Weights of a small transformer language model.
Size: 13 layers, width 64, 4 heads of 32, vocabulary 4096, 1.38M parameters.
Each number is 128 + 24 x the weight over its row's rms, rounded and kept within 0 to 255. Layers, rows and columns count from 0. The size above them is the row's rms in percent of the matrix's.

# layer 5 MLP down (transposed), 256x64, rms 0.104, rows 83-135, columns 0-63
size [ 96  92  93  99  99  93 110 112 101 113 103 109 103 101 113 123 123 107  88 102 121 101 127  91 109  82  72  90  92 101  94 109  82 103 105  95  86 117  79 110 113  87 113  92  94 106  86 104  76 100 111  71 104]
[[ 85 136  99 174 146 126 162 103 108 114  95  83 150  95 105 111 114 117 128 156 101 113 152 117 137 157 150  94 137  79 140 138 136 147 126 156 164 103 106 149 127  83 154 144 134 149 167 112 120 106 137 117 108 134 151 122 162  95 123 114 100 159 145 117]
 [141 143 113  95 132 171  79 115 118 149 163 137 120 163 113 134 113  89 113  95 123 118  90 100 152 119 120 110 114 126 104 131 149  93 135 116 153 158 147 111 122 103 171 138 113 157 128  96  93 144 135 121 161 110 176 162 131  86 159 132 153 125  91 140]
 [ 87  65 182 132 109 101 138 116 111 108 141 133  94 116  98 135 153 125 111  91 153  83 111 123  92 131 135  85 108 160 119 112 149 138 131 140 106 137 116 139 142 128 157 130 150 162 111 151 139 159 146 144  98 129 147 103 105 140  93  86 108 112 130 104]
 [167 138 120 124 138 140 116 133 120 166 104 125 102  89 195 105  75  99 139 107 120 158 157 119 137 125 136 109 133  85 134 102 146 100 130 106 113  98 148 134 122 142 175 138 141 128 151 129 147 133 145 108 121 123  98 138 108 148 113 115 116 189  83 102]
 [158 147 155 163 135 152 109  93 135  88 104 146 131 143 143 158 134 104 122 158 150 113 138 149 148 135 128 114 115 133 142 160 113 122 144 114 164 148  83 187 148 159 160 157 137  89 126 161 133 122 118 176 124 116 133 149  78 150 131 154 155 137 160 143]
 [141 145 131 143 129 162 180 152 125 147  91 107 127  95 117 113 141 149 146 144 144  99 158 145 111 132 134 103 150 144  93 151  99 144 151 105 117 174 144 152 119 150 159 122 157 164 130 113 150 126 130 139 145 190 124 102 184 147 129 124  95 128 171 120]
 [124 115 143 111 122 130 116 131 151 168 109 133 121 141 105 152 128 160 111 110 108 184 150 145 144 102 122  99 155 127 117 139 110 155 113 123  90 135 123  83 151  56 140 162 106  56 132 150 114 109 101 107 130 133 135 119 130 114  97 116 135 113 162 155]
 [121 147 164 121 148 111 164 138 130 114 120 142 174 173 163 142 108 180 120 160 104 129  99 149 171 133 149 138 117 143 125 138 139 197 134 111 169 125 126 123 120 127 134 125 131 126 172 116 113 127 101 136 132 145 104  94  88 117 169 109 137 166 107 137]
 [108 131 154  92 115 135 143 153 128 117 124 124 156 149 111 127 113 131 116  90 119  95 151 104 112 130  97 140 114 153 154  91 160 114  76  86 103 104  96  75  93 124 143  69 154 178 116 138 145 145 141 129 107 114 178 124 121 130 134 129 113 136 131 120]
 [147 102 143  94 112 112  98 121 168 150 145 171 132 136 128  97 144  82 116 145 157 139 123 118  96 112 179 133 160 142 135 115  96 177  77  87 108 119 152 128 143 123 121 111 129 153 129 123 147 119 113 173 110 143 128 128 111 150 137 142 129  94 109 180]
 [163  93 119 137 120 139 104 118 126 133 155 128 115  93 107 131  73 147 103 115 145  90 119 142 139 129 136 140 145 136 176  78  79 124 143 125 142 147 143 108 125 142 182 131 119 110 193 144 113  98 135 120 123 135 164 146 160 118 158 152 130 111  91 118]
 [136 111 127 136 130 111 107 168 123 128 131 127 125 149 129 138 183  90 113  93 166 128 164 115 138 104  83 140 136 176  62 117 126 131 146 121 132 133 136 127 134  59 163  98 161 124 127 163 102 124  94 116 167 126 132 136 146 110 155 124 133 128 134 131]
 [129 134 102 115  86 111 156 115 157 125 102 114 135  85 133  97 136 114 136 145 134 190 101 133  93 130 123 126  93  65 150 129 147 114 160  88 115 136 109  95 102 120  80 139 102 142 120 143 112 116 137  96 109 137 132 108 112 107  85 109 118 122  90 135]
 [118  85 149 147 135  71 136 189 126 108 121  79 108 155 113 135 118 132 120 130  76 179 105 132  95 159 135 120 122 116 121 139  83  91 154 102 139 133 122 122 127 135 123 146 149 135  82 120 130 144 127 114 126 157 123 136 102 132  98 125 155  86 134 152]
 [119  81 109 131 132 131  86  94 139 155 144 134 134 122 151 165 130 144 108 101 133  99 104 119 149 108 180 131 157 106 130 169 158 122 137 131 154 105 145 145 136 131 140  92 113 156 140 111 178 133 105 120 117 125 143 182 127 167 115 148  71 151 108 112]
 [131 103 109 127 149 118 136 133 128 146 127 110 150 130 118 116 166 118  99 131 112 150 136  62 141 146 102 149 163 110  87 109 137 179 156 114 120 115 126 120 137 133 126 151 110 100 133 115 175 116  97 113 173 121  74 121 102  63 132 105 109 106 114 137]
 [155 175 106 126 129 156 115 126 117 145 123 130 116 155 137 130  81 181 149 125 128 175  81  76 110  80 121 115 153 148 151 154 131 142 116 105 145 123 110 105 148 127 104 100 116 169 108 135  94 138 121 106 157 122 148 110 123 127 144 100 163 118  88 131]
 [159 124 104 141 153 164 122 141 144  95 113 122 129 158 115  81 134 123  94  84 111 127 121 111 141 153  96 107 130 124 117 146 142 150  94 129 137  98  90 117 119  79 156 147 126 102 122 156 134 106 118 161 154 128 107 105 162 154  99 127 160  84 158  79]
 [121 108  97 126 120 118 137 119 123  88 110  95 131 154 134 125 115 135 137 143 131 181 118 149 115 161 171 156 123  87  96 109 156 150 138 105 150 167  81 143 124 130 165 103 141 137 138 113 141 163  97 100 116 139 102 101 128 137 162  92 182  96 137 143]
 [127 122 115  99 163 119 133 126 137 169 113 135 128 117 152 153  97  82 131 128 118 143 153  92 104 116 129 133 118  94 156  57 146 121  96 116 131 127 107  94 109 138 127  94 161 112 100 138 125 137  99  98 110  87 110 136 136 118 118  81 122 176 124 172]
 [ 95 122 157  94  98 135 142  97 134 117 120 162 106 120  74 110 181 148 159 125 104 117 134 122 148 116 108 128 124 101 114 137 124 148 128 149 163 152  90 167 111  81 129 157 145 132 137 156 118 120 109 139 171 118  81 135 100 101 145 111 163 103 153 124]
 [126 125 135 152 134 187 120 101 151 125 105 123 154 143 123 114 130 119 113 172 130 154  92 172 148  75 135 130 160 117 145 146 116  87 134 121 101 137 132 132 105 124  94 114 107 117 126 145 127 118  61 128 123 129 133 138 127 158 103 147 165  77 174 112]
 [ 87 112 124 183 143  98 135 100 100  94 124 161 118 165  75 124 130 110 143 113 118 110 109 126 160 131 151  94 108 142 101 143 136 142  96 125 115 131 168 172 140 127 126 129 136 142 122 106 127 109 165 165 149 166 131 126 109 137 110 108  80 129  92 159]
 [103 135 113 111 127 121 138 100 142 159 122 115 140 136 151 142 122 150 135 120 112 175 168 114 145  84 141 125 173 123 160 107 150 156 142 141 136 121  86 111 142 132 107 162 101 145 139 100  80 111 187 122 107 116 111  64 137 146 131 142 136 131 104 171]
 [151  95  51 129 164 131 112 109 137 152 131  96 140 134 122 152 138 124 109 128 149 136 139  94 115 114 117 123 141 124 141 173 124 122 125  90 122 118 151 128 151 145  96 160  97 109 128 139 154 175 118 149 105 124 136 139  98 139 178 123 157  71 133  90]
 [126 135 135 164 119  68 106 165 115 145 154 154 121 118 138 115 128 120 130 100  99 105  96 106  85 134 152  64 133 112 115 136 122 108 119 109 104 123 149 140 125 150 129 127 107 111 103 134 151 111 120 118 149 104 123 149 147 118  99  97 124 106 154  46]
 [ 91 120 109 121  92 167  99 123 100 149 153 136 150 100 108  93  85 113 102 145 146 133 127 119 149 138  91 139 108 135 112 130 137 151 149  99 102 149 112 128 142  97 131 137 132  85 152 127 142  68 171 137 117 112 105  85 129  86 130  96 108 144 161 147]
 [125 101  77 127  99 169 133 137 125 151 140 124  86  95 132 117 118 139  97 139 137 110 151 102 134 123 141 120 130 133 120  82 119 137  89  94 165 145 135 157 112 118 160 121 113 130 123  82 132 120 147 107  51 130  96  84 121 117  99 133 131 127  90 113]
 [123 149 178 158 167 128 141 119 134 145  90 108 112 105 126 121 159 166 102 151  96 136 154 171 110 176 129 121 115  67 137 141 106 112 124 141 111 131 110 134 102 115 143 121 134 132 131 120 120 116 145 112  85 114 119 161 110 133 108 138 107 160 158 192]
 [148 145 161 147 143 142 129 119 134  84 138 143 125 153 162  92 121 171 109 136 115 119 127  83 119 108  94 107 103 130 112 118 166 125 124 137  93 129 149 149  88  89 104 148 101 152 178 131 126 131 144 128 169 133 117 123 197 120  85 153 117 120 140 127]
 [119 144 110 144 122 130 162 152 161 120 112 160 131 160  70 110 144 158 146 114 117 107 154 105 134 127  90 154 107 102  91 150 120 187 140 131 111  91 146 146  86 149  80 122 163 107 127 140 127 144 111 120 111 114 107 135 156 129 136  87 132  93 110 141]
 [135 127 119  97 132 108  87 144 118 140 134 133  93 166  99  78  85 131  87 144  81 120  92 149  89 123 132 122 178 141 123 117 134 100 138 147 171 134 115 119  90 140 100 121 123 138 146 102 153 161 138 118 142 113 102 116  99 115 167 118 140 152 113 163]
 [116 143 108 109 127 135 134  55 128 142 142 130 106 131 148 112 116 131 128 153 106  81  90 158 122 108  94 103 132 181 145 125 124 103 124 139  73 125  78  96 137 145 118 118 161 128 134 105  90 107 100 101 117 120 137 117 118 105 136 132  78 151 105 121]
 [106 164 145 138 129 151 121 109 108 184 173 139 161 151 157 152 136 127 131  92 118 159 116 166 146 108 115 116 124 121 116 118 149 148 111 146 141 116 125 123 174 114  98  87 114 164 103 117 119 126 137 197 137 100 155 141  98 174 131 114 125 122 145 149]
 [158 118  91 141 132  89 155  94 120 152  83 102 118 152  87 134 137 128 138 137 100  59 153 153 159 134 141 122 153 137 126 116 140 131 110 117 113 126 143 140 126 100  90 141  98 124 133 168 133 103 116 166 127 113 136 124 139 108  93 199 140 124 113 139]
 [ 87 143 100  87  96 133 117 116 124 137 176 110 152 132 116  93 168 116 125 105 159 153 145  91 129 145 136 132 129 155 139 131 130 107 168 102 134  89 150 151 136 144 121 125 136 122 137 116  65  79 138 161 144 120 123  86 112 129 118 110 119 105 160  87]
 [109 104 100 120  90 100  73 130 120 131 122 140 124 107 142 163 156  82 125  98 159 120 122  97 159 113 144 159 135  71 108  82 115 146 134 127 125 142 113  76 125 146 129 112 126 108 122  97 146 131 119 132 157 154 123 158 163 149 162 103 125 162 109 117]
 [151 108 149 181 148 126 126 110 140 137 126 160 127 146 136 116 105  95 134 126 148 113  98  93 137 127 114  75 106  56 151 150 116  77 132 116 123 126 151  87 125 109 140 132 146 151 158 140 102 157  80  92 147 123 114 148 141 101 142 127 139 134  98 117]
 [ 72 147 141 157 136  99 161  94 115  80 183 139 115 106 124 133 167 130 162  97 142 104 110 176 159 135 114 139 119 118 131 123 141 171 156 157 138 119  97 126 148 144 136  97 134 141 145 149 139 135 144 122  96  94 108 148 121 141 150 140 123 141 177 132]
 [130  81 126 127 161 130 110  90 130 111 120 153 169  88 130 114 123  66  91 152 116 155 141 101 131 109 110  86 123  65 156 123 105 143 114 113 146 114 101 141 128 141 105 148 100 123  95 141 168 102 110 112  79 130 132 110 117 129 109 119 107 140 131 123]
 [107 117 145  99 140 116 130 139 145 152 167 158 159 145 138 103 144 142 117 127 104 115  89 118 141  89 131 147 157 127 102 122 134 133 178 132 107 138 104 121 159 153 111 130 159 135 133  87 131 111 138 114 102 168 102  99  90 153 193 100 134 113 168 165]
 [107 120 147 119 156 111 104 140  73  53 107 150 121 134  68  96 153 129 154 143 127 102  86 187 131 115 133 144 110 121 150 130 103 147 134 103  89 126 131 103 116 115 154 128 133 141 149 146 129 121 138 153 105 152 140 144 113 122 111 151  94 112 138 106]
 [157 138 128  90 134 106 123 177 174 122 107 145 132 130 131 110 153 122 148 125 110 133 138 119 140 156 124 108 112  71 144 103  98 106 166 123 122 133 133 111 101 190 171  92 126 130 112 112 129 136 128  87 136  84 121 112 102 148 110 139 116 121  68 119]
 [123 119 187 112 151 118 118 126 108 130  98 185  97 122 107 163 143  84 126  97  98 111 106 156  81  93 139 150 149 119 149 144 113 136 147 137 165 143 121 108  84 149 161 131 141 136 135 107  94 105 153 143 131 112 118 137 164 110 103 113 159 129 103 140]
 [148 167 166 142 124 173 138 136 109 110 165  83 137 115 126  97  78 125 104 153 121  87 129 173 152 133 136 145 139 128 159 140 107 109  83 159 132 145 127 132 117  91 126  84 154 122 121 122 126 168  96 122 117 121 138 104  72 129 108 105 142 119 122 123]
 [173 116 160 133 112 141 120 174 115 161 119 113 146 127 143 144 185 102 121 113 125 133 129 121 144 149 118 157 136  96 185 122 116 109 120 120 126 140 177 107  85 111 151 153 133 118 150 171 123 105 128 116 109 116  98 138  92 111 107 170 172 107 145 111]
 [ 76 131 122 148 125 158 124 118 124 164 126 152 147 142 135 153 102 174 154  72 128 104 118 127 126  99 146 122 124 119 159 147 131  97 101 137 115  99 157 154 105 126 116 114 111 102 109 182  99 120 104 115 120 108 135 101 108 163 106 130 113 150 155  67]
 [135 142 124 111 131 145 101 109 118 205 142  96 138 121 127 110 118  80 134 126 150 130  81 135 106 125  73 113 105 151 133  86 145 165 117 107 133 135 117 170 159 161  98 136 150 136 125 143 151 114 135 124 127 127 151 115 152 119 114  72 169 126 134 140]
 [106  99  76 139 130 129 127 127 105 108 105 137 109 116 115 158 100 121 103  91 137 131 128 129 113  99 153 155 128 191 187 128 127 126 113  77  95 130 125  98 133  95 114 174  90 105 132 110 128 116 103 129 147 139 120 112 150 146 121  77 119 121  99 145]
 [160 104 115 104 130 104 129 137 140 156 116  59 120 128  75 127 104 117 115 166 129 124 168 146  94 154 111  89 124 154  87  96 152 134 121 140 106 135 150 160  89 128 137 108 159 141 143  84 101 113 111 130 119 134  99 123 132 162 156 139 155 150 134 120]
 [135 162 174 160  98 105  94 128 138  97 118 135 183 144 113 124 105 107 127 106 117  97 113  88 138 131 129 114 144 112 124 141 121 148 110  80 182 114  94 122 153 129  77 127 145 151 153 133 141 116 116 126 124  84 172 110 156 127 122 143 172 133 130 132]
 [130 156 157 147 152 168 162  85 110 186 132 135 173 134 127  87 138  99  94 136 122 113 142 143 152 109 150 159 150 125 132 119  89 133 131 100 156 114 127 132 123  97 138 111 100 155 113 115 116 104 159 120  92 111 159  96 114 126 141 126 127 176  91 110]
 [125 115 120 106 126 140 121 118 119 111 102 116 132 100 150 153 118 151  80 126 112 103 151 156 134 108 129 143 127 120 154 137 177 101  97 136 132 139 110 111 163 123  94 113 108 114 197 156 152 139 175 106 155 129 124 160 102 154  95  97 103  73 114 129]]
# layer 5 MLP up, 256x64, rms 0.105, rows 84-135, columns 0-63
size [ 89 102 120 110  96 102  95  97 114 100 108 104  97 117 110 112  99  93 113 122 100 120  93 114  84  68  99 103 107 100  99  92 102 110  90  95 104  89  94 111 106  95 105  91 103  92  94  90 110 109  70  97]
[[126 184 155 151 110 110 135 125  70 134 110 123 133 165 149 129 124 140 135 123 137 146 149 154 142 114 125 133 137 159 142  89 116 119  99 109 105  89 142 142 131 185 130 111 106 171 131 166 140 114 139 144 136  82 111 155 122 140  90  77 106 162 143 114]
 [110 148  98 101 178 164 145 125 158 129 172 140 164 126 149 134 110 102 166 102 133 139 117 114 135 143  98 134 134 104 147 152 160 173 121 109  95 114 135 151 124  91  99 146 131  90 156 120 158 110 128 106 134 173  85 140 117 137 139 128 114  90 116  93]
 [162 179 134 140 141 131 127 160 116  79 113 100 156 130 135 146 147 154 169  83 102 180 117 146 109 149 122 108 130 146  94 147 156  88 144 124 112 173 115 130 113 141 106 126 110  86 150 157 123 121 137 133 136  94 142 119 113 159 122  88 137  98 117 112]
 [139 111 112  54 130 135 155 123 100 169 147 141 155 134 131 130 121 132 148  99 145 144 119  85 144 117 122 176 147 165  99 119 113 140 144 129  81 126 123 134 139 156  83 113 132 114 149 131 129 126 160 123 135 126 114 120 110 165 154 192  89 149 123 107]
 [103 112 101 104 131  80  98 155 178 102 123 115  91 142 107 190 106 121 118  85 148 151 134 147 127 155 110 110 163 145 150  95 148 124 142 101 167 132 138 104 148 142 130 140 136  89 135 169 141 117 136 133 134 135 132 131  99 131 107 142 103 151 166  97]
 [146 141  57 157 123 111 125 153 131 140 113 120 154 118 116 119 155  81 150 128 148 144 122 139 117 122 117 122 161 136  94  92 119  82 147 123 101 100 126 114 162 108 162 130 136  99 150 155 114 117  94 126 116 193 147 145 170 113 125 105 110 139 163 136]
 [122 133 101 149 116 187 129 140  82 117  83 106 107 123 108  94 150 168 110 149 106 174 125 148 139 160 128 150 130 162 145 140 134 158  86 113 134 112 141 115 153 139 143 170 143  83 182 154 155 104 120 127 143 139 137 123  99 131 139 132 107 112 129 110]
 [146 192 127 161 127 145 111  97 113 136 124 120 148 143 133 126 126 132 139 140 135 125 140  85 136 157 106 176 152 142  94 155 131 134  92 134 122 120 151 134 136 120 152 148 121 125  94  53 106 150 177 132 120 114 102 107 135 141  99 104 103  99  81 129]
 [124 124  84 143 134 130 127 146 129 110  88 154 137 138  85 140 107 151 161 140  82 193 130 142  64 122 130 142  91 126 142 145 118 107 108  99 158 150 139  92 152 146 145 163 111  93 121 167 114 131 133 139 125 128 140 133 114 117 144  90 130 149  90 122]
 [119 134 111 123  74 109 146 107 130 126 102 123  96 123 109 141  53 103 137 143 108 152 119 129 154 138 135 151 134 145 117 129 155 180 131 137  93  89  80 109 135 119  98 155 114 174 109 145 141 132 100 162 158  95 138 141 135 168 130 118 111 141 115 112]
 [131 107 106  82 101 117  90 153 123 126 158 166 117 124 129 103 112 137 167 119 139 144 102 157 124 108 146 144 154 102 132 113  83 137 114 114 127 114 173 139 143 126 125 144 134 104 127 126  98 144 154  99 108  87 175 141  94 153 103 129  57 135 155 115]
 [169 149 167  77  95 136 128 112 107  90  93 105 116 126 107 122 112 115 135 156 125 125 140 131 117 168 120 138 144 146 143 149 103 113 121 143 124 111 134 156 141 134 126 188 155 110 123 111 183 103 135 138 125 122 147  73  82 144 112  78 122 128 123 148]
 [147 121 131 126 102 145 123  90 119 120 138 144 124 151 123 104 126 150 136 154 131 133 104 148  72 159 121 156 126 162 109 117  74  82 121 146 107 135 142 144 120 118 108 118 150 115 135  63 163 113 148 118 100 141 166 126 129  93 107  69 133 115 152 167]
 [164 101 138 134 100 124 137 139 141 121 123 122 159 134  88 111 142 145  90 162 148 128  96  87 122 102  86 105 112 140 159 134 109 161  82 100 102 112  93 118 130  82 161 137 155 132 131 109 156 160 103 129  93 145 113 173 124 114 121 110 110  95 135 100]
 [132 133 149 109 156 135 127  86 135 131 160 135 155 144 118 101 113 123 164 121 146 183  88 136 112 159 149 145 155  98 117 129 114 146  74 139 124  98 137 164 169 140 156 142 111 121 107 140 111 149  88 114  99 156 124  81 134 119  99 142 119 122 170  94]
 [145 170 112 135  96 132 173 123 120 125  86 147 107 120 101 105 147 157 166 143 164 140 140 102  78 135 167 162 184 117 122 138 108 149 140 107  86 120 131 148 123 115 101 118 121 142 135 165 142 113 111  97  82 152 125 163 115 153 151 118 137 121 140 137]
 [123 143 180 141 101 143 144 110 123 127 149 140 122 104  92 122  98 131 103 128 125 110 143 126 137 114  75 161 120 161 108 135 131 166 116 186 122 112  99 161 136  99 143 120 123  87 176 129 152 143 117 138 162 168 146  97 126 131 141  82 129  98 159 121]
 [152 143 145 112 161 122 140 179  96 120 109 114 143 147  97  97 114 128 112 142 132 115 130 128  81 116 123 105 121 180 125 148 111 128 111 113 136 129 161 114 126 135 131 103 138 118 106  98 167  74 119 166 135 109 124 146 103 141 184 145 141 101  63 133]
 [104 139 132  99 100 149 119 117 142 185 135 130 107  77  95 131 107 123 103 146 114 150 173  81  84 146 128 154 130 111 127 123 120 130 118 123 101 129 167 139 114 144  89 161 138 143 110 120 159 146  90 147 113 161 121 116 102 132 139 117  79 120 134  80]
 [141 139 164 125  93 162 125 126 142 157  92 163 106 139 108  73 123 165 177 144 120  93 103 145 135 149 124 119 125  97  90 141 125 169 121 156 108  84 120  90 131 110 118 149 141 105 130  90 133 108 113 146 154 160 134 145 153 145 102 106 155 126 145 111]
 [136 122 155  82 128 141 103  88 120 115 114 132 139 145 105 117 105 150 124 140 128 120 106 136 132  88  98 159 135 130 138 159 121 147 163 190 115 183 153 130 124 133 136 158 107 136 126 127 162 133 161 133 158  89  86 135 127 145  87 101 101  98 125  82]
 [126 162 159 145 136  96 112  93 137 116 145 140 135 123 118 103 161 105 174 130 121 149 140 154  56 141 146 100 124 120 138 155 111 149 117 148 139 115  88 122  91 132 141 145 117 115 164  99 122 116 169 111 151  93 141 103 147 115 145 166  97  91 123  94]
 [151 111  96 132 108 137 111 137 133 109  83 141 173 133 126  81 163 114 157 154 138 132  92 113 129 110  75 153 126 138  98 108 141 123 145 125 138 161 140  94 121 130 166 135 172 111  77 108 128 146 137 118 132 140 117 128 103 163 101 143 102  82 138 164]
 [124 115 132 122 123 102 111  83 112 103 106 146 152 130  97 135 150 110 147 142 156 127 103 153 142 119 142 161 118 106 105 148 136 143 150  85 113 107 105 112 129 148 109 158 102 139 115 109 115 107  78 116  85 141 178 127 179 111 164 179 111  91 149 114]
 [105 123 113 158 141  99 111 161 117 158 131 145 112 114 118 121 149 179 155 119 119  97 150 131 107 128  98 120 126 113 131 135 140 157 144 144 110  94 117 156 164 136 158 169 121 134  89 140 139 126 112 182 131  94 159 160 122 201 108 120 154 151 141 105]
 [176 115 147 149 144 110  89 153 159 124 138 113 119 181 130 142 129 130 148 136 123 138 144 106  91 126 158 122 131 108 169 129 126 109  94 118 140 101 146 116 135 155 203 146 106 159 119  68 102 129 145 130 138 110 126 103 131 146 101 109 148 154  92 115]
 [138 181 108 188 162 138 139 141 154 129 146  84 105 142  86 151 178 115 156 163 138 111 132 134 106 147 134 130 139  66 177 146 113 135 108 143 140 114 100 121 136 106 104 132 112 112 116 121 148 116 160  98 113 109  97 114 143 108 136 134 107 148 128 118]
 [108 112  88 160 120  80 138 108 116 107 138  97 146 107 119 139 138 149 128 125 170 125  72 132 120 128 121 158 152  94 151 142 124 161 116 174  85 120 123 108 101 143 128  87 130 157 124 121 136 170 120 131 171 167 113  89 101 139 146 122 146 147 118 100]
 [134 151  85 146 122 159 119 110 103 127 131 160 130 145 108 103 151 137 138 152 145 150 122  85  95  64 130 167 166 108 123 137 131 169 135  76 143 125 109 166 139 139 119 123 103 188 124 145 120 131  94 127 136 139 118 139 125 161 114 126  91 108 131  95]
 [125 124 189 133 140 101 151 153 100 138  83 135 155 113 129 110 144 125 120 144 107 100 118 143  74 129 123 108 148  80 108  94 129 185 114 117  71 153 130 121 126 135 163 146 116 130 148 145 132 162 147 149 131 127 113 166 117 132 128 115 135 149  92  92]
 [197 120 122 158 115 112 147 125 165 123  98 184 144 131 111 130 144  93 125 182 120 130 117 183 141 152  88 150 148 146 138 107 130 155 112 123 125 142 125 145 124 186 149 145 103 147 104 113 126 102 139 127  89 136 118  88 139 113 130 122 132 129 146 147]
 [ 91 154  90 127 113 128 122 132 145  73 140 113 126 130 117  88  97  74 162 119  95 131 150 101 159 137 157 150 126 101 120 131  82 149 127 106 145  86 109 117 135 122 127 117 144  89 135 121 135 155 147 143 140 147 124 161  88 172 140 106  88 139 147 141]
 [132 141 115 154 144 174 143 150 169  99 127 157 146  77 102 134 145 116 102 157 164 107 124 119 119 168 148 138 102 111 117 143 133 183 145 142 139 132 167 106 163 164 130  93 111 121 168  80 145 137 134 134 128 114 105 125 141 144 124 122 114  83 106 107]
 [154 101 122 165 149 146 122 155  93 154 142 130 105 144 149 164 108  89 132 121  75  92 130 124  95 108 145 141 181 111 153 124 148 137  89 144 171 118 136 130 143 137 130 110 109 146 121 157 126 111 103 183 119 143 122 111  85 141 124 156 124 134 152  90]
 [118 132  95 107 112 160 147 101 131 135  99 170  92 138 142 116 149 125 154 105 106 131 148 121 136 165 110 128 191 115 119 148  98 137 107 122 148  99 160 177 139 115 121 169 136 116 165 164 110 115 103 122 127 128 125 185 164 160 157 109 123 145 114 128]
 [112 142 124 113 106 101 143 118 133 134 115 158 124 119 122 116 150  99 131 158  86 117  93 168 110  77  72 113 182 128 128  97  92 119 106 145 137 105 112 142 154 131 157 124 152 166 145 170 116 109 134  85 136 122 134 136 154 152 119 138 128 185 129 134]
 [139  81 124 137 164  98 118 130  59 156 126 143 138 131 141 155 111 101 135 135  82 133 110 169 117 150 112 119 156 133  98 147 136 104 122 153  84 137 102 161 138 110 162 113  94 130 143 102 146 102 131 106 116 139 120 142 166 113 132 129  96  73 120 111]
 [151 130 125  96 147 123 118 155 114 166  51 133 168 172 136 129 114 126 114 138 122 147 104  97  63 122 107 163 115 134 134 129 160 139 120 116 117 123 100 138 132  98 118 158 117 112 130  70 179 146 128 117 127 156 125 144 123 138 100 113 137 152 114 119]
 [125 132 149 118 113 192 173  89 118 100 160 137 146  98 101 110 111  73 153 160 116 129 133 140  99 132 142 125 161 137 157 125  87 131 150 174 121  95 130  98 162 154 110 119 101 128 118 153 134 117 134 144 127 131 140 150 110  97 116 171 106 157 124 115]
 [142 156 120 111 109 123 153  89 138  91 109 158 143 162 107 156 126  65 109 131 123 103 116 104 110 124 111  84 151 146 122 168 130 146 120 129 117 165 112 110 161 139  94 124 132 139  77 139 128 160  90 116 106 169 119 102 149 166 124 139 130  99 102 139]
 [122 124 155 149  51 118 108 101 129 152 156 118 121  98 144 139 116  82 108 110 145 102 118 131  94 137 138 114 154 163 102 116 154 130 133 164 102 140 151 126 111 135 150 122 153 137 117 158 119  97 113 142 181 179 145  90 137 105 122 113 136 105  89 126]
 [169 103 108 178 159 115 145 115  77 140 104 124 122 117 137 168 102 147 147 135 144 154 120 163  95 124 149 156 174 107 151 127  87 123 126 148  85  95 101 137 166 178 132  98 121 108 133 126 147 118 156 106 128 114 138 147 102 107 106 139 103 116 123 125]
 [117 106 143 116 142 115 130  60 125 109 142  99 131  88 144 138 126 115 149  93 132 118  92  82 117  97 120 131 114 147 158 181 129 134 118 125 161 103 142 139 156 144 145  87 103 121 126 125 134 127 124 151 143 125 118 104 131 168 188 170 138 114 106  87]
 [ 96 139 108 108 101 101 112 149 160 116  95  98 179 126 153 121 126  84 153 156 111 122 135  86 160 132 163 120 110 126 105 122 103 113 134 139 151 111 122 104 145 125 117 144 118 120 172 137 125 150  93 121 137 155 170 148 182 173 113 132 106 115 170 120]
 [139 114 139 112 111 132 113 109 122 129 137 162 146 140 174  86 154 163 188 105 107 109 102  95 136 139 139 137 103 118 115  98 125  99 160 126 112 123 142 161 111 164  84 114 120 119 141  99 125 141 109 126  47 131 108 148 152 147 145 147 135 116 151 111]
 [138 149 129 167 104 138 134  92 133 136  71 124 137 155 152 167 140  75 124 120 121 126  93 156 100 132 148 134 127 139 104 142 120 180 131 165 130 124  79  99 138 181 136 114 117 158 104 140 153 131  74 147 152 137 141 139 126 130 130 112 105 118 117 160]
 [ 90 133  88 124 140 175 170  80 130 160 169 172 143 129 127 107 123 140 133 148 105 127 126 130  99 155  88 110 150 132 149 148 121  90 150 155 149 138 163 128 143 141 142 111 157 112 178 116 151 129 114 136 138 104 135 127 141 118 126 115 137  70 164 109]
 [136  99 149 149 102 132  99 115 101 120  96 105 115 144 158 126 163 154 118 155 104 158 111 124 124  96 125 126 120  87 114 125 116 158 149 126 113 155  93 124 104 127 113 117 147 170 111 166 143 147  95 125  91 114  94 180 154 159 119 143  80 163 149 103]
 [113 123 129 142 105 117 142 120  87 101 103 118 115 159 111  99  99 110 154  79  95 147 111 152 113 149 125  93  94  88 160 133 143  83 118  99 104 151 135 115 134 124 120 156 116 148 118 166 117 131 132 134 137 123 182 137 168 134 160 181 107 114 137  96]
 [154 138 151 144  81 100 156 118 147 127 129 108 181 123 117 107 115 123 183 103 159 115  74 119 140  89 170 119  92 100 132 145 117  63 110 128 102 120 138 121 128 150 120 130 161 142 132 135 142 102 119 115 140 131 127  91 126 177 135 135 124 118 144 107]
 [137 132 119 123  93 121 105 120 121  94 138 159 112 197 134 154  84 136 116 143 104 110 169 115 134 128 140  87 119  96  99 124 152 116 125 125  86 162 131 143 149 144 164 158 177 111 119  87 102 150 148 115 132  98 147 175 137 148 125 112 135 106 117 124]
 [111 141 122 136 114 140 121 125 124  93 121 150 107 117  92 155  82 140 123 131 147 149 109 161 113 104 147 151 131 162 148 128 103  88 143  89 124  95 143 155 110 122 109 110  94 168 114 181 143 135 161 156 101 152 159 138  98 128 114 151 116 123 112  61]]